config = dict(
    n_layer=10,
    d_model=160,
    n_head=2,
    n_kv_head=2,
    head_dim=64,
    d_mlp=640,
    vocab_size=4230,
    activation='tanh_gelu',
    norm='layernorm',
    norm_place='pre',
    norm_eps=1e-05,
    positions='rope',
    rope_base=10000.0,
    rope_fraction=1.0,
    qk_norm=True,
    attn_scale=0.125,
    bias='all',
    tie_embeddings=True,
    parallel_block=False,
    extras=['capped logits'],
    init='normal',
    init_std_qkv=0.0395,
    init_std_o=0.0,
    init_std_up=0.0395,
    init_std_down=0.0,
    optimizer='muon',
    lr=0.0106,
    lr_mult_o=1.03,
    beta1=0.95,
    lr_head=0.00486,
    warmup_steps=0,
    schedule='wsd',
    decay_fraction=0.45,
    decay_shape='linear',
    final_lr_fraction=0.0,
    batch_tokens=[8192, 16384, 24576],
    seq_len=384,
    doc_mask=True,
    train_tokens=130400000,
    steps=8817,
    dataset='wikipedia_en',
)
Each number is 128 + 24 x the weight over its row's rms, rounded and kept within 0 to 255. Layers, rows and columns count from 0. Numbers have three digits each. The size before them is the row's rms in percent of the matrix's.

# down: layer 2 MLP down (transposed), 640x160, rms 0.175, rows 380-388, columns 0-159
# up: layer 2 MLP up, 640x160, rms 0.34, rows 381-388, columns 0-159
down380 104:141137108107118137116157155151138141099142142081143143141098126085152088139087101159134076110104112132134121132136124156153107137119177128115101107116101136150117098153122115168107160149107120125145142157113103105154118092127157131150140093121152075149116130175136153108122118135098157156137140146104138107130148152113133109107109145160133096070135131155142087124122137185191183130135101098141162128145157113169097086113093125120129157128089120129131124101134153129082123174131143
up381 095:121106123105137173088136129093141114161090103120128151157134158140106119127098140158153125136150139149107097174126120105134138130131168115123150187122121134125118139085110122110184087102124114151148104139118112177148125140102113132168161139124143166145115114140078155193146103128122162150138136145104093090156121116158118124150148125122112149113144144118156114091137149133093137133114081116153097146140142100185115134100172126111203111102095100089156127110134137126114136116137123
down381 092:106140161105162140149121127125101131129143131149116146103109115165103113112134129119113138157126160148102142132080122171117122152150107134093113158151093147144099143149120102077121138145102141126150084131153109162170105072116175196119115196104103113160111119133097152129130148115146112150150126159136114133129134124112094139141118139112170152119140118123127131168103133131125121133122123125076130083096130149100141116084180103108123090175149115086133116108134148139092124138117189
up382 092:152115098105127094126137150150163140100149102137153131114149105150111139119140154136113145101172148086093119100154143146121093107159110162131139171099120125129124143167099132117123107147087066158160127177117126087155092119092124115124136187140150116129113183132133102130138157117055134150159159136130127110075109158123099138109089149131132139118137161086149130114140127139138106140116127119163157119146111152147153130108147125120161131171143141119134104121147156170089090150099131
down382 088:118097159127125096147119126115107087152095130115104118107122135130139143154115093129161126091141135105155155124118126134109135131125140088151139126161107100114106109112164103127154120098130108132131125161135143146122145145106180144120198113162137152126132096091124136136122172110070096146124164133141103179128158135145131113157129141134145117140107086100113129120130098103138101152138118115093061139123174087085178115141146081121147140120124173154138119169112131115135187176149119
up383 090:139165110119122112103157105112133140158111128161116136167147124158104107154147185103137106087167070132113162128151123109150103124165129092167158108107109137129132133139084114135136130168119144153080119161115077177127156127112096123117108108142136109195086093104116133145121111153111125154150179155146118104136117123156127120130146144127074103146141131157131105117095121162151100122157137122133100131131148118088170147082105119101111100100121128119116155154141136163123123130096152
down383 099:110116126127140152141107103103149119125120116115196133173124106118130146188161134109095146105128137150129139143169133153115131096122159116135104122128093145130106089152101122091103163132113191144129131140109097130150122126152137137158129126117143137149108128169079132137135121137165171175116125134068078122122116129118144129124154129120113120136130103212139103096130070124126144147135116120100099137087145109123107111112101157115119185153121158162074127116138125133135125161119098
up384 103:137129132155160158128115121149157121134095059154110169147145103152149115109140132117111139128104117153179114134113129128151142066142091144112126096124129102110101112094124126107164147129111152164124126083134107159094159099110089122172137123115154122118123104076116141155144092163092148167131133139106131134164127108118126159122100151099142139115115141122123137229131154110099130097133135144148140136083141141157100158140139112104144124155137092114140118137064120131129122114158133
down384 097:188134120093129158140134150097133142115130120089118164079111103115137133144088162097077136112122122187101136112133140119120125132177145131141128111136152101123147114133107128155139092157139141100107136117100163120098086126190161092151165135120134099133146078149116096096121111117120131108150161123146095122134148149124080159170170136134142136102115094161174141127087121076114142153131079092111160093095135142153120119120122121122145118162112145148128114140136123139141129143105156
up385 099:116126165140097130119073157059113133131130166099130154104133142120096153128160125114097108108130073153148172151143113110092105140159100084123123145128124130128106133129109113116151130152102121129152145094120125149130166131138134139082111116128104110080154120158145101158137128091111128152132105112104142136145094148175184101166155105108110094156142140166141076175092141142129129104148181144143135156116143143128140098125120122139120089137125102141153106110141119115149143113103188
down385 098:089079143119146194133097113138110137169111116102141138124150101137138131133116141138118126143141141099140107118128114118150129139093125172135106146139168111130135080133160158081095098138098158120134104114125112147102118132132122136120065144137147148106131175103118128161121137124167098092126134113122124098162144105137135130055146140142120099157168095134160147112136178111083143118123098138146144146109147145172078126088146131117123138117091179176105155116143122119168101123137133
up386 089:145091120119127120127133117123105082135112146131131151144112138133115136099117173106151096070123081129122119143134059138122115177137131144157135122141104114098153139117110138126148100095066131124116108126163125095149158100119148126175150159152185160127119180114114112071133144084126140146101163163146119087121170087071147158124128124132148102109156120142141138145148151120129108094118129112100092126136091120125133065165136165119148124138110138131124134137143157113127159129129116
down386 094:143132128131103083140121098086134079111085156092160135104145121126163119105143108165129119114090135145087095157122139127110132137130120113127137140135128154120110097090125141147092118128102130181136143141163139107128142092115083138183195079200133149123146189136145110145120114141141148144108103127139156145151139094081118169134108120106096113102122147140079146129124140152145127129132152122106127126118126129155140078184140155156139097107106122108114121138137139136121126140176132
up387 092:135174126146131137132142132102129103123096098145129156126072142115134103083123110128140114119114144187169148128124103120109095128118130150155135131168156170136118150138063109152148126151130090094150109135112141097120102125116111091139130134148104116102139140110136142112120082110091109113138149115149141152075125114169130057148120120085133131133119160090114113147114114100093101159123164166112145123091107182145093135105117121142149134098107086153156154093087106157120130102120125
down387 092:131128145081106119139152153124086119091149086099126141118147148129107155164118110160094140154091160128122133174148140143097141164116163139125124106129111104124128161150127078094146171137114126142174135144137111116121104126155105125118182107089118122101118116132131108113129122126140070120108112138103137155133096121175155086153105118100137089126130118126139091158091093144072128201106182150120142154097146140117102173139157114121154145145144141151144141144137100135141104102131127
up388 093:084137124125093153119133099123103109112121160129090117107145126148082136127147113142118185114088090167180103114121120172080087107153159097155133133132092117099155162157101158128116112188167170118143131157104103162105160111128144117132101154114164103151107151158138132162114150148127127139151101089127203122128119125106129145147124145113127145141144116143115117155119122107106117090130129136130131184150138162128112150137085148131149108126126079120138131158105115125143124096102125
down388 093:142122115184106131156138143130131126112126105124115140108179142096128091159103125170132114103151133108120134117109131140151134106148177105140124125150158140144130116145136137179130141112141148139142105114129131174141141102141104157140140132121093128142138083125155178143148149111161121133128141129113096084142123139089127106172109095071140124129105121122113119104118097154081089130142156102168076069147129142111113108208159141116124079147108122071092118106151145125103137146133115